Weights of a small transformer language model: 4097 steps.
Each number is 500 + 40 x the weight over its row's rms, rounded and kept within 0 to 999. Layers, rows and columns count from 0. Numbers have three digits each. The size before them is the row's rms in percent of the matrix's.

# q: layer 11 attention query, 256x256, rms 0.109, rows 230-255, columns 128-255
# k: layer 11 attention key, 256x256, rms 0.108, rows 230-255, columns 128-255
# v: layer 11 attention value, 256x256, rms 0.179, rows 128-154, columns 128-255
# o: layer 11 attention output (transposed), 256x256, rms 0.143, rows 128-153, columns 128-255
q230 093:435510547518436456516497442542421584492528565488428446420491550518559480529506506453457473568487484527530467543519509550487433509533528518456538429469495505484453496525463507582567518547462564471468531555485561493464552520537533552581546512478450472575522564514472539499485499509456515469506428457477568540505464501472499500495493557542503494427533519538608497512499507478521476468459
k230 088:573508503488483511479523501527485460483485416521468499506435493458508478502414549466535514479496527472437543485487488485603465504441526489464495565509535468436476514550450597502576486454477513516424520520504492529496544499503482438485506540477528531441463494412484435499422486541430553473469520542484475505489490454519492516488446566545466428515501548545474573491489492547542417509506
q231 100:573509518469469495483539498541445448454516465449492482511530470470467470513487438563439480526582482485557502513468536542476420496529528463510486496505431447525531503502509510538550553529549486495519495480497490528504515520548482517517465467434589548457490487456522544482432516564474482458516497434546504482487373608478430484481461473512516477516497466565469520485394526454521500457531
k231 097:470498522516547463501525426508410541550538507513435415491461450454494526429451466502462546484541532564553448501491477444420457535595533473601432452499480458470489538467461513489501500500480458418477494503504521504573571475453456440499499526490500475479477497509564488513523501473511478494541549508441486444504513530524483520491556491505469460556520533476494509474555496533520527425430
q232 100:545511466447465437490433536501499597536551465462500449450465503528512530526542545502438458479534518483603480451520528558468487507504492497625407520502546539510449495494508547512531493518508480489569511497512550496489420476440537518487484480500525488545468510513508500500469530489487523508460484507476439490467468457540509521496479506510483519455569571483572523498529442484447549482494
k232 100:497422459545516631527472456525500554443515464470541543527487487524544512529509527523531498475453470482576461460490519471532465542545514448524494485502494516478500472445477502479473543502505465460586522459477567521529567477572480512506510512440523485473510456497472522469487460495484544493410487508481522463457504445547410389492473550446489480559470483500415431476448476487551557506472
q233 099:465497517542500443470529385430493532520479517459497473518495483477549509554539426533480482502378482477508560457541593495514493546435471443474554625494528533506475453523526464456485508495512514527450460487518532526485481489491555544460512430524546475475478588454461527521534530498528567500469487420513545479460437441499537479496564539542524485508544505459499580533452470482549497555501
k233 093:497535481448515451586522494510504594464508481584515541449477437473473561505478508491471566467503497452503482486470455490507473533550535472456505495414420482507494420597467506561498466407424521521471504538521462537490551478548447505465533490453563512494431535423525552542525551470487431443463515488511502570434527500476511492480488487504540508427407514484525502505550474506509537445540
q234 102:583507535516467491491537453533436503430544450462512523495463493481530487450546425492466481523463478484499481504526443498500487529516527492473453476446477503565443491536498485563504506467592485614540487458489529439539528541516571482496531543562486503496488387490497537501530579449430522508498526590520402504493533477501481508426526571516544465471495504542493501537592541529533478515489
k234 098:451536537488498546498539468495543468468444476542508487493508445505485517432533514474489507493442549512494492559528533456489455456432474400545563489471612535480483439510497507533538576519461574464456574524495483535479483540490509462527496545549522531518554461482489546556487597547474527459550503447492500479497472533480483562573471557482590435512507522494543512440488496505448451479469
q235 098:469591427478552463521541458621462458524530483503476465515468505574584487494494436493536548549511454518481533477535481455474512543458513528512488514423469546529442500479504506469506424552498479504620500527561459553482482462518541529504465506494463588434441437435459515481460499525485464499543538456507459456411513520520549475536554500453511494476555471494504545490498503491524509510466
k235 095:488545615513461465442523432414492421503530479431469516539591489517494486523508449469496523484531514521486529500445464441498512493526472578518497482463447490490480508525523457403442534465515508479572517494517516465543494551488524556487560517481514464521459463505473542467523528480489473467460488437505500540575513513559445463461494545496536507537490533464493505425455538524442428461490
q236 096:533502578469448508570586479440459558523516486458545498467476555513577425547529526491506507510533520447526466518552532546522567511381508482500506523514514486470410497477552430489463491489519419510517515464505472491454502444507533558491483538491551497474515573509519432482544484502518555525498525461539468468563484530502498521544460537477564529505495527420508466448479508554457482458502
k236 097:562454461544504447480561449513489497466493502440435553511552505432482615537501569426494534527533543549529560524518530522486497510585437531437394450475492513549469503458497487579502483474468506495464438530464528501463510554541498493494457601546446485480515578509529538469458512527465496526497538500509461558468525496586544539512476495498487497531495456509539472527466486432531544565464
q237 098:452550538464536508612438520529552425559505573568457506503546514482446488567425506458502506535565527483486585477544548448468485564500494551477412439484482521517565428502423488533539545456425542438487503543538475523409543522546582464497510510489507520514576467498483457548518472577473518473544482505502394517456544493554543524504471496571504476446529485481541405546490463530448482503523
k237 097:519475539487500528485488473477422475518529500497490506487461584482552429516412513528476531485560504541474471535515477536517511475517497527497534543512468508511525476472491515495463544509558481586494535486403558481488479476506569530393465480553451499479468503544567454535523533537557548524468488504514468509564528408495436550500499515515512457486484480471440529450559503507382499501502
q238 105:531518441630541439522421463545461517502509478558512494487526528469507492534486508539507462448529476489547557515546503519522511477415469501460448521532412490504550537486504525512540522491437455502581526450487510550530515530570590405572481528534585498519524502513499482517496518506451491460462553499513510506568481487475457499509503423443485496493433499529492490447564468562570532488440
k238 100:535442518475525544513567503498523453489532529459531540588531500492513420447528463515502435549509468553548581467474510470479478533515423510518450480529504508492445549417488529426413492503503491480520503575507457433523459541452459453457480480557464427475446442550544466458501490526521462485516492483496455514466543446498503491477521601487510450526489455481469475523560581471426537534541
q239 097:514488443461523520542486444538509550454505484521465497514507487596521533429502476556487514497517524472561502452561549551471430532545511455526427517540563459467556526496446512557443495540495515528516524485477407516515414450480549457456487541505405536516522548539487515473479495472584571504474507502559517482486393485524520444495540509580527504487498537523530517470484461516498454508441
k239 095:479517492529456546508487481500495460473528441511526534524494503448506489536525404482537547530493474494487526497447433529534556501447482501515586548395468517538496485483529435514533446515483518560550501479457524520535498386543467534517470498537446458424506496447558464472471492432444481441512490531526509513508536558532459551544454528471546525509470486545430488476556542468527478503472
q240 092:465452534533432548511478418469403456480451542502485443440502475525543492559502431425504483559473470474499454516475466488461545543538466490385584503508514545525446497512493508491489463548525513501542517562558492535516542455506418515493445531493484505436484499557546423559460500508448504528515598500510489487490570497559478519594505561496516485542478562464527499529490552511493485480514
k240 093:526551506442480515461506516477483517512458460441450484447529532446472483525493514482542561572549521523511565448465477515467504511458497509476541540529486430478444499461582486415562564459511528521500523567497526432438504452533444486469515524481484487471476469447459503410504462511518549548463515510484449517437506395476561545488479616454516513476535551498541534449529521529491522514491
q241 092:488598524471484544520448558398509556451489456485454480479489456529501559451472400455487503496535516533482472542443507517451512538532501483521498512541510525428499511470509505579523543514517514529463527545497557576449492593546529463478517498452493529502474523531460458532490533527533467539496467486484468484520508471476490506515597515537585546534450532512486468449562400508517459536474
k241 093:497404539505519490500502503541508500515546507526457506502543521547540541479486501521459495522572487478514543510483531540539500400505515534480476356497440489535479482524513498543508587439527553534541469492532432431513527492500533436509432559465553441515436437502502559581546500540439499449511489471527554532480485534518510487458474517437539515561460557482519534526484440530524516537450
q242 097:503499444563603508517492533461501409500435404494593455467509568544494442515486432506478550493514488469500473537481474489490501495510528481517409539490495494523498514516485422389501494550529489522533483502495489561480532499528475522526422511466548510454434519504457549496486480535515518552460535454477485440514499512462436580485529477537415490499510479486516485566541527534493549553411
k242 093:567510439536525487435482410452501488585571577424468513560478474506481458488466487497564471512549536465527530469437483475509475559449480453535500505513476411495445550590480518544517546479487541486450513543527530465528451538488482541466609565539448495545503419487461490477499549512510513506536431489501520485484538447602531484499473445443445459513498389469472528494489405491483549492532
q243 096:559522527421469489556453594556485448558482468591518522481471551446573452485445488526471529513535504572500520568500480536519568454455505397436588577552497476468460516545565508550510486454567472479522460437490472444487551470444509512583521447438515488510529456456515526424480507555566491521493543530524465544483521491455523586501534484538531532474517504487558476508572496539462474519536
k243 091:450445541528488537485517557441534489551540554430542427459446533503484532491567603456461473458398525572534468552520434478553474472551500529449469456548467402515554478517523487453552515483571481457524484614494552502505510528530504449538478535495551531516484525552482413482511415473506440462441506483546561502485531532462527493472527471422516467465484519429461470488461520459485505504458
q244 097:508500549412538502505481544481490395539570485541505473489496501497485515510416488528540472504453530509507510513481531473469504445563583565485513434533477432454471536455500562514437502525449558467529495529433505529503501485445511504469506556496523569513453499433442510546441498503488474474584498521513516544514542460528532504502493453521474512501499507523496469470548449475561510539550
k244 086:485524515487505507437433525412466513439472494427498561480556496449467508452543513510498513559508519570444514541521471417466433548522528494568548540504492538538533487545479483463529404546459465475439497468506470512550491434492442554507572456441490551462530475546458458490495487555476521466444520455408499554501469514468502457481557490509470456527482525543557570544495463509452506446468
q245 102:507494551466431473558463506567534567521486498533468468453440470515465478559529526469530531402546500479540505533583555484533541475489464525535493511521497523534529491434447489548428435488534497504522468532517544456580478534500506479501458528475465476471565522534531497471485545534476496526436540546497491458530489502470545523479599491537523511523514436518529470444511508468530536483499
k245 099:447525453519451531601494503487435528556454482507454515489487428522471462486498549476487519519515490501550429489530520459480452493527466545514554544551467483491566413500518531530465502473572505480549497474419465470431542451549459431566484498584515588468536512462462500483481465549525476521493550458475447550467498482574521472541545478483578479496552526471506454461531521456498480528494
q246 091:446496431493529530425503502522570543477511470449592496540505525479518528519439470467539535447493477389516486450438475583461442537557473465470426496577493509431450489453482482519461539580522435489525476486453532508441416508591495458537470509574530486480531459552507559499459502518542520441484513494439439544428524497443508511527475552514446488519514508474518469461557547485474465555518
k246 093:502489462533518501481525502482536446494468507532454519474490482482569485486457531501527484389462543534551447512447557542454491454482466472575471515494521561546485475476482525576503524521544618511530493455526488467513510465536540576529597476494520412466483522522481531483441481440537565465493518582509473527540470442639473500484559444494575466545527562469475448511521489533478424488479
q247 098:507479491454509506521498527449495423503529532507449570464516546490480568485492575531496534499510531520467441472525507587526537520540502573509513471630456452525571567491488435484499519581494528509472470476521471460517512471466446530499484473486540537458478441499486497469514556448421462464552477516436528489504515422573496474514473509458530518460466494528511436577566452533474529498513
k247 095:460560460556492486491511475420541528540543548424531456418551528545531495482527473599499477450539561453523444394540493536445503499505529485521507532440507535463525555463538538451504442533476497554504478570458409596475499483508534510491482558468518491482546534500556537536504510606458561451506476452546470431455543547504537476554523495456477551499515531507486492548522518498429465508503
q248 095:449411499513531494447458576523492498364547475529448527471508524515479464497550536423482510539534516447538460543457538523488454521498459496460421578485500450516512542487504488468533514575483522480504467534493495479527427541571494487499498475498471495502473508456468500453489497475479486428479514508496540534504529483520480489499454538450569554481438536561530565520538455470460541566463
k248 088:542528502482540482509549540501500447509468482515591478442490464467517518518522528595496505431565468500459556466472574517438487451513553511498395486474499459430503490492563516461468495515468485544467463441566421480461558526558493605463448476492496489506468455554475474472549451486511566509555468482506575502513562472582556551513517495473514434515476502475497530525491494474567465564514
q249 099:559516497484526531588508461486527511528406517502460458474465523616567490506540495485522486515591507486485532480483485442508495532520504489448530527521477510512520510442483427490501517519548437547524493407502497489489444492454553481528513506485491485521464502603437560516448520528440518409481471496437533487477466500476506448459479487482497494513478492443486554484467522482541463462481
k249 099:467479504505487515503575468434538501481507549535478571550549516546493466549507491511531510462447440515499548503551488529517501506608494480557449468424450523543553553474501498435458545443415497530538542586414506552568525468433502491479519547452515474540492470613452510436579466544506497445587398539455468529525479445526515488505563501466589480481504485558459522495479472438483526504465
q250 098:481463484508520498502584532501498435521511403579466513565457497494530439450487502487508478471560483524464583476536552496546480483458524520453540508510427477466521560482458591520486558405500535433447481505538443526518496456536512498454491518565505452468465443561491498532511407460573513500549572508497500472500542495469493630531538448482499488428515463457489548475456487480435527453487
k250 096:491471496460440485467529585452501526522503551518552438466559556502476456507569462506512420463463482467461406487494518451474470463598462504440456480479497551431444497483482451463522489458540441527552484486517553490546500484506487503454453486438471496518500606501544559503521522573480510478471563462494482520580537480504457547489475526497468470470509416509451515555546507486551451566529
q251 094:480440538569526524469497557502442538491503532499486518544490515449516603501539514521537559488489482462519471513489560508504536485502471465486435535449490505464463517465500518463469536580551471495503498422507516473531552500488441566460494540496495436399507530509531530501515521520518491542486468404522592537504488512516492488507523455551550577459447501440543485462505592464488506481450
k251 094:506486504470468470442484519460504589537446468544510445511533472505608590511455500493469462548548508461403507497504475461437535440474459539530477494478444549437485493570503517549492541524524529479518464491543580470479499492499487446464474500473457494513473462553540533547502479512450530528501465500480479596427519443592468498519459507381441500455511505489567534531544493495529567408502
q252 095:532499586565560511454580517510502500498537525444493536509541505458471486488506520542547471513524476472460534492483517506475555524605422405569428540490559477510460455523461476477560530546491455588501487490513523455544507368493533508487500544505469564495458520518453485463481496530547520447506462490506462525543537445519531522463529474540513528458529542541480531485563579537436461473484
k252 090:507527406416499416520510511536520487448460447565490478517470480512539475520472497521499505467481505449463520504455482436475469491470461500472522532440509516445450477528570416542470532495563542424489475528438522528505482567511474561456554505563478525497560481573465523489528527479521555538534506483493437490446450541506485494510473527417473481467552446546507588471531423465528535459422
q253 096:471558529458506560510459484526520534380511452521502473476451482438487500470486526505524530537577552450475493516488465468487458529451504572554455513546429451491474506520538433549564563499489557423605468460462511532444530570496468541447424471483587475469591502522507504538498540519538488481425440494497492498462526512483522500528472530494470481481460470554499523542452555581488487475414
k253 096:537496483533450520519531513525533548579484479530538495515457447518462575516477434520507533448520479497561471500531531474522498433470444466457383460559532521519441584503531509475548395529552490497473445518504471503516425407443505470554556478538486423551498420546489482520539567486492541503465461545482502480521508500445448470478462460502515466533528489514579496466560464613399553513421
q254 103:527508558540514450589532513542551508526557498613468512510511524516468565510477477395555452514546526525426524495517483466522533489489472553481530519551458490478534522451539478434493516526577477531524479584463484521509490491417407463523490531435464431448523458455567450567542469533541562483499514546554487505481530496593474465512529484432503479519503468494456454513454489532466502522496
k254 098:499514439574514495429449524451473546457499485499517512516477505526516462482468483460437520495485458502475534466501528503456564586521458555568450484530536482491567461510521507438566517538508437522461481466538511483483513572464549522586507580537492524523551597544495566479516586471477439522528494492479548494426529446406527529507520518507446504526458558549542418568546506440506490505443
q255 097:578513454477518507423527514468520525554470522484507542521571484552510485479500559498440453461477528530541497483466497547481427550514570453561500475500485443452530470511503491482521478472529516505505549527443500508548461624506430497497479522508530465498444485493475460496450482480429493545469538497579463572532497496498583501513498508440564523545444550461489598526499503484491550458465
k255 099:467540459485472518540563434456510492473543397501584490506492570544512441476534451609501500545463500496571541524501559503523491432474409505491531431483549463424477507541495405573513520438490467494448445464579449457515501525481527471431537459536495500531528463444505478451556452489503534509493578450529471418564557481451488483514523523517546444531463501491527447550545553517511510514424
v128 072:502500488504504449468483484561553444593444501500457488500498416520460475496529435458535544501499463489506481496517588468515501488485491478560556524501515518563451580483469548554520497428498546463510483458573533520525546480452530529549554454483501527529539535530452466523497463488511509481511459483525408425502488478385512425536503520529512464532475514531524505500461497502528536529497
o128 075:494529511529435527487508527501506508457470498548529485457494541518517568402496523523501556428486554559528462459474491526618519567533544450457537446391436537527465512475478517483454553509534526545421518571530448556543555518560491523506542491504450546627552514510536532556463495533449509537536445443518457494501504535516498522484488514467498497523527587470500540497519546520602504512482
v129 067:502541495531461532440485540486525472483482488527537566421506563427497520473513545469496552453531470490506512417524479463500496528570458532471493577568505549544536497557570421557520593524444478552448554466575497427497482501581468480491494523497502544506540459484508449528448477486526495496466479468521544476541530508443580507517482460450462458507488503539536441454494500525529470502436
o129 071:501492483495512462514501517461537458575514441516399468535487566519467522521574486476556479515570481475479551461465463513535499515482480490516489489441516495559512522551477447443587519476500536415483526557512490544515488505481495532407552523467508511530568497495451465472512479452451521457444501513535555498479490504533541458494438479444470534493457447429495511482398540556451494498513
v130 063:490542450458551530471486571497490505486495517499501545487416444534552504556522557430556495434533533518533474506524537528475482482470489560475459560478505511494565442559454481470410550451535457495561514531516485523494452539449541481493466496495518539515491543518500466415490525568526470556502499447472522552495494442476461584499519495507464482536472497473610477487516491465579523512523
o130 065:397534527508509510500511502498529453513476462471473476494522496497495494568471543471477548516492533439481506485481521534453477498514493509543471558481581481587482474524399526493489480522569515525484507481488554530517509501494487488418445482472519515451529514427449462462590493491502562535450432586553520509494511546466526469554446524540524508529520535481464538465544454548508497462475
v131 069:541525520414497528520511488494452410448582501489529507484504500469443513506477575434489516460534502500567541536503494524488497570505557457561544453479466497581551518492465473466479528499500490478482488445467492531494547457497513438499499551521559606507479514441441483527477484502482489486488477509414585522559519495541497508462624458506587448503466585524539482487512506547456564515537
o131 068:522524546475455477503542530508458517546482535525467500473519489521520583564581547462481472500527544515539597439515500495503553578602466504556434558515491510444458490474485548540540505534480484438575526413455500483503436538514513496521503516616427515460467552447450472571576447488413537500561502444545578555491548440534535491447491496530418529434519606525481430474453500489422510479497
v132 066:499563499512496452594450504417504496442503420538522487455524446487440474500443529523499596518476504420448496533485491474462553500492478512452490462520512554454501504468516418545461516553440464470500524483512555509507496484519530481477580494517474563476492455523531513533507571493525502536470469498495467549502463448521494550515567525573574567469470557562459478498498540581477417476454
o132 068:579498504470550515459460537473458449523621597464581473586527537526478433564475537478560514574521470506508460472463511508478511540459507509516508544431601503521529560450498430495462518524555459463537467457511554437567521515506488467483520544560490488499377429537484517482529509544461517507546531560495533465449524494509451528470487503534528500522565560587490455567500521521406522422494
v133 065:524581560512533475498462540508468446437501549421439469506513460472483508491522536506436516511530521488521449462526549489506535481460530487513482431552466564544476476429448463502453507574417544513546483485515491520464480538478475538511547514519529485534462477565469519512584511447489479475545401483463594516531498541526434493463490518509425532509533491429444535496435471524502606489489
o133 069:578538552538537570511541493513551426481573507458534457556510561514541509571462394494527519472558449462509477440508578466530443476536504512504446500464432494514491470496516446501555550464544553506517512501518510533467468513544506540497440571461491559515487479430559562510541444522492480480494474504471457497507479457508539460514519539588487503458486515441453486510458459543463576512429
v134 065:571531566511510495531462465443474483522472548515570459487511433436541513487528494468508514461520475419502503480543500545500510525553489569505515430538444430477474558533506477576529478495489449406550493419526497497472572439454522498499460458440471474498528542424588417551528576522493543454469490544537444497439486486483484480495533506530544516506453527499444462519547513527448471509514
o134 068:540426466548501501553544427553442413412423459528542501544488535512501508485452533448487450466468487432513485546479576502457556508527557579588494487512546457492452539495592543545535469554504516425475461481435578536492488458453499446593474543546519553456484520531489469496445492515476504523502438435512515439519504477519494473497520574530513488498500525540486445464426564501418597524482
v135 073:553526484457524448538451495453485493522503520480565433480527480570457508570457495537489526553481432505378516494575515444521548477508550445509451515467463467491434500495475507535489462521481488564528416525481457508501528469450456475459508592477486575497460454504466511476446467523517508447460518491567443505592480432592511462535487522535455496427471509561464511427500442488553468530480
o135 076:570542491542508519523543468447564535445488552527492519578529483432511429495472497528549534503494548440430537567458516487505498457528533551543541516494462468475429489425480445552455415562437398491523462548497436517502472499489492512498523520514548456525517496513485494512470578495495445435533469544557528496483504505499482472540544490490550505540496494570524617579548509456484477483539
v136 067:504486557446540462458485543519554488532579510500504436435507526534504491463496530409518498553509495527459466505486485516444451494499521439597507523515494576451458476501553478517453533487566473498494496566483445491476491439535499520460459478488525483516523530467503541500507482523473457574543463550460494546486513533446551548591490490506421515465577504499503547433471407437455553498513
o136 068:473461555554495493433463523529574485487457432550461483518491563517541548461589538468417546544588554468506549509562509463443453497533543528464511516494467542498440456482492525414454448485417498479545517567469472528496542509470458555469561490491535526483534533522543473565506516540503409538589483540498567531488536449476534472459492475417510495508526461460421489513467491495583495522454
v137 069:425495496469507507481461594530452552476503479473519531508491509488482505460542506540560479500500517524538545446470517456541569448566475495496463530532571509523482504479537512617454483451510463511558525469455518482404476490550487530619486498483508506460511459485498547517500537503509512437502493501527541542452551580525426493574509549456465512512479466444510470411510607441514486522516
o137 071:460440572510531569623474539536470483471563490518461535502529532420490489510478516468506488526523479441466555484482494507564500480480494470532472481510480442524508506462517492553515452540456455459442421582501465483548541500481509484515478474474564509573474515472451540494487480539510426498496535552495493491479458510428517506523485482524491519461475467510523487512575505546497536491589
v138 067:543488515516469571500482432448510493575458583545516570487501485454496479520501386607483450499501470495432463442473494522549476522486426562468520526483503503515525532512532486491463484537509542488456466488509510561454516482455526524584547563513565537537545538475492480486500454504485507509476470491478457562498484491451525455578429511480428481499561482543440421497546476540435575500548
o138 073:515460518534462543520591472423495499402428495480511454465512454436423520561473471512559534460448467501464486460496555550485487528509439500417546477493446448495485527457530540577504495511492487478442459424500473520471545526489469566510478511477583466506522531410498511540444584510528569470427518526484573487511529522550514432535492535517495536470517482488521568401501528514470559543541
v139 060:474566513575522478510558440466455498461449528492527426450543453431493492535541494380540525502484513519499472526494524467442479460511469427522522508515495477465486495529544498421498431527468555493516461510527501513560523497527533509484459585439441555490559546606554466543546571531512503491501585485458474547543502494480442497509579524512533503522522500581577583442489542442506507476505
o139 061:578479456538504518471498394453460463501553517476533548503551496516462510523424531487560502492483483533508515508511522433519515521484529498522474467510523543482477458521493476491559513454563526512521516451491539488452496465504449505475552510483525475460475483578533488545507517526488446466534545568494471426485504505532503563482447509470483447519475484474539420497419490510531525490466
v140 064:479494531487399544507441482459524510566534510521509494483440525537513542473528459603510449563473585475525459430534560485546488564527445436495501447543495487493488491462481563530517488500507476544508570475517420498530463446493502569569534494530554477458579512534420458445525522540510466532480562463553507459501510546459464536513490478508541485499534550497487498466527478531525533517510
o140 064:504494525502485542557534475486430501549487488486497437531463527471529481518496554541430490529489399497461496421491509611477496488468470480483510471558550490537497530516458569559484489500457530483465429531478494518492547501527488463476483490540515575510487478490580541507476522536533460445549458513536541493510485521463428446552470449526572508528475566511498520497489594484494478531491
v141 071:468499527443507506463547492531480480487537523469563504471454515504523466493530525480518510527560506560520552496452487463544558517461483476527520426467486569498483416499490545453475546562503508581511595535483476506473545476534453502509612447512573520460543479417514477521454516382514511566564519485510588502472489497499425476493449470558538368524487598502465442503541486506471527547467
o141 073:464450564463452510535480518532491530498532564453491449528564510490463496559529532511407512506544505564545440462518528500454441518536506530529485502460486507554483511537515530570515598506411498522517500534492509474489507504498572502499501490574523619552479420505508515488497521544518513482568542507524489465558474475543518442514412576464499532455562526430436494506459557502501500438527
v142 062:560486517526493459493491484537508539565516497418511500532489519585525547531518436456441518533494507449489479489540514524408470487529473502539444474611521452502518498523435500540417485561517519512487505589593585462496508511497495505500444497459530542423497529512427534555523467511523478557463617505426469478578472457514492500542501480427484455485466562450514476495521492473461463501469
o142 064:526536467536526526514447491555523560505476525490477504520525493511503522512454545464490525538520534489459382411500452421456503525573578496531453475478513478481473592573465536465435531434467539538473541521562464520465501457532512491526452582473521442563491451539466530500433525449462524492481532475481527509516396485506533425584551527476553475491526490498494531495445493544578525519539
v143 070:411499518475542458537480435506467440504485445489579456551493497515473554575528500515498491504506473505543534549416475488478546472530517464470472485507514483453496476459527528511526494512514469500502473445519486474493484470461563511561487431523498535431530539512429462549524527511505493476521522505449449475531471462374468508523532468417480488520469519581554505509454515475506536484496
o143 072:463511542466384539525482542457459539483459554468526545455605405569504488532536499441476488434446503513442482451506529556580488563524563491592541475475525483492537511400466509513560430448486502463514463482509594546480542471502478488501500459514487521560491466461555461456547520520470493556516528576522494505545539505493501429460518515525546471473536512557498477436511542554549466536542
v144 070:513460520511480471552547537497519407528485592489415469462499498472534458557456525459475517550514502539514528507492510517455455474461558545527413531568466488504476486527501489467463560563442455572427495463570486492548485469499572494498449496477440526566474494478430501443444525463518518510506513510500482497468429403473515496534483529478485493553480440521466458555496450516541461490467
o144 072:497497489547491479557490583478550459455507499551473477422548436494476506493533500525452547579492497522484477496513493468530494537456539541480551509463519450426508507495460506449532505561517495478529540524473503547497535513464526508461538473461467531511456496416522448548493548535516532532424500460497525477481455472505518539589442481461567497483527468471546544495519445482433534472548
v145 072:516433534510430476420488588499452522488498541429561538481508457477503505512511555467465585482570515529520462521495508522530474441446564524520509552548565464509529544559464534478582449486585492463446436501447425546560454535468549516515504526520553550452525496532521515492500539524525528498559455564507542457507587457527490566436535513552524495458532495454494578538568524521502499512533
o145 077:601474491562488439551490496530479491554470470514533503455525495454461509443561506473529540456528519510498510475478553448480546416516502424568534494436568524469536478513570527409457455523471491458465532529545541514499509532492555482488391487466520494459502455455494508437586490450574467533544501527469472537436542509519507495475545483457444569467446473546491516505443564521501485535474
v146 068:467567517546512512496499439526488461511529513490429469475557473472409507502459519507478466444483552484464561537507435437557531457515534549524496528532501483533552548539542496573471469519512477502479482527544455518514572537472439541566549526504495531465562476456508478468536482486482412519459502539467507445497492475515473455525552478523572521496514478529521435485496507476525440420492
o146 071:560505538487575463451472513511484477506479473475479518394463505517492473457467491469452411500489470567494574426531472363550514541562487548473495482538529475483498494492535477520478518449542491452504607511516490508522513507497465472493560504499455518460479586433550500543519460507484466545579500471458477469489495495488434512500541489427479548487553538560551456499452470459538443553491
v147 066:467496634522551470478408463499528463498537480486470500460527474525554500451481457539478502585384463524495511528475494504518575510555474549506508432485514445551550469482544472465477520566458428489478432513470514435508519545469539500498554494546501492458481504474544465490469493472463491501464475499476484497523507515430480566486536523463536503492502486494446473488519504483425546506432
o147 068:473486478479548479524469447528475489436526561542495584455513513562515486556480410499470535519421522535533497369518446488462559548489551500465511531452497545520467459544528573448491464467478502486465536555519528535505525553482451465533510538464479547526474488511544515506460575449544510477505465402502482480517496569524475399573489493523521510516479556475494489521488507467524486473536
v148 064:618461525480548600499503483535463446459512494540515575498482465483595464514551512481567547567442458500541498452522516477456586483505507509438502497487522540452487506509458462507462547561395517513514495480510551551523411519446496463491461561506514527500507538539437475473480441485516531519503507503551562521470487549518526524509490509485442537500514543465462492487510476555525528500420
o148 067:520471439612468458464431525472510421460546525500533526532525529513490541522483547459499513505552522474505524545496536526476513560555459507506476532437533570543522531486575507531488534519536485518482475569478594459459503507537532543502561562525509464539562551468504493586531440493556512440478530508492500448395452548509517471441418466543457511559553477464456559478518490429469553528525
v149 064:464585481512502498514540504452485507463447478467422558533474540411487514547537508601401533527534462474487472520500513442498486494542592521608456467512543454482536548537441502490489522472505460454483484461531555542485523543522534501460517430470478493528478629512552567543478506497519503498478515505530537557534480580513531497484563506560475538518491482519622394494497501524504496424553
o149 063:465453440470485456532452547566457506563492505460590491516520502496530490500469547501518487526490512547494513481524542439412500484460483391498514524462497529472552450546594527469465509494515558452468403504514502502511552546420496471516454527464507583557428527516471417511507515460508594515534497502432442431532490468512543526477561476512471516544533479515532507481513466451457559419528
v150 062:488492580562508470494428468543553458512515483556512489506549548462489459499516478493478553524537482495565484530427498497475511538508502543463519491445456548487589523518392474486492459559486492447501479445418524471465436493495507409511487511488535447500416517477487502570510538474441543474504465445553518544500561535498469479499575463498510553556549444505472509457465504464510426494498
o150 062:503492593554571501547499500532516434520439504443484453565434578522475525571451505510547488443560494517486531547463472489494470491472524450489468537485469498469599500477470530463525521451456536501549506509530540443511497537578486517481499476559498502467431486548490524565529539478517466478541505519480472498512503524466465540526490461507413495432477509502439521540438455510497553492505
v151 062:464531510499573495482479438527557533476496475443486491481457501516484558510544544467473530503520521528543535520442528505479517555505540545474517450486485474440528436477507536536492469569533566523470508512474471490437489551506443509488450539477522426473487515507447496488543521583594459448524501513500443501502459570441485557567523503504498489504505542459389499497534486568541563508502
o151 062:495514515569483492525452464520430529541559537476389482477493453553450529498490492470425493461495547481498460483493502555530472521533491514428454473453596510530500474453538498499523577539506546553499527496568519488534474467514525458509456532521485504498498496511552499509488468472430443471542530474471494531539487491458519493551506542527491477547472513492486533484510419538471437520457
v152 069:506477471503442537498505555514488570441535517437440487467507493540482539506498554441446466571512494555468421524456530469541545435479486478529567542484527494502418594515489500466502509519532525519487476434460482510498485483510498527435566546382469534523495512490502418465559458558507527482473462452540480588467532546552596487492534545519513492499569566484499518527522449484444509488502
o152 071:522580415430518464450516509445542523436499482513454444521523547562454529568495520487504492499522523590439560497493570549498535527532516467533421497489474531532472515546562538503530510497572527427527536454524489512523473569504509481420457524430495578476449544460469456488567518472476539460532501453546471508482544549528531496491517541424464496533470485488475534530458528530498488523491
v153 073:531491453467482510433442509485501477473514481506491464515461538451510502518437533492446550489389493593527519458463470476400477485500469428497513430490496578468568465515438552496513484523475538502473538557518496451541545484550439486482463496565510455476522492463450462552510502469513493475546502493522520410543500541582549522509455498508440506470441526560474489571462491568495534528464
o153 072:523562488478505578546457396506578483565539528423518412559536493503459483508561489564534477521527537474573490537499479477500450542532511533465485518442500481559490495458438467489545553489446540552498519463495507511422497453498471413529496575473499456462481506568527544509488459447518489506552545504513558512465487466471481513524430504544405484469451559507565501528511548503491495492501
v154 064:475504460491484520477544518603519499465546456506519486436637478525570453487563625479467473438546428583525461496524480475493468541509456519499541554532403512535504511480579510591449479504548483502523529479476472480538489469485532553464510485462485503435530573510478535460508480575549447469521535523502505520460497501510453542460453488525484492540519521498459459510482541467508570491522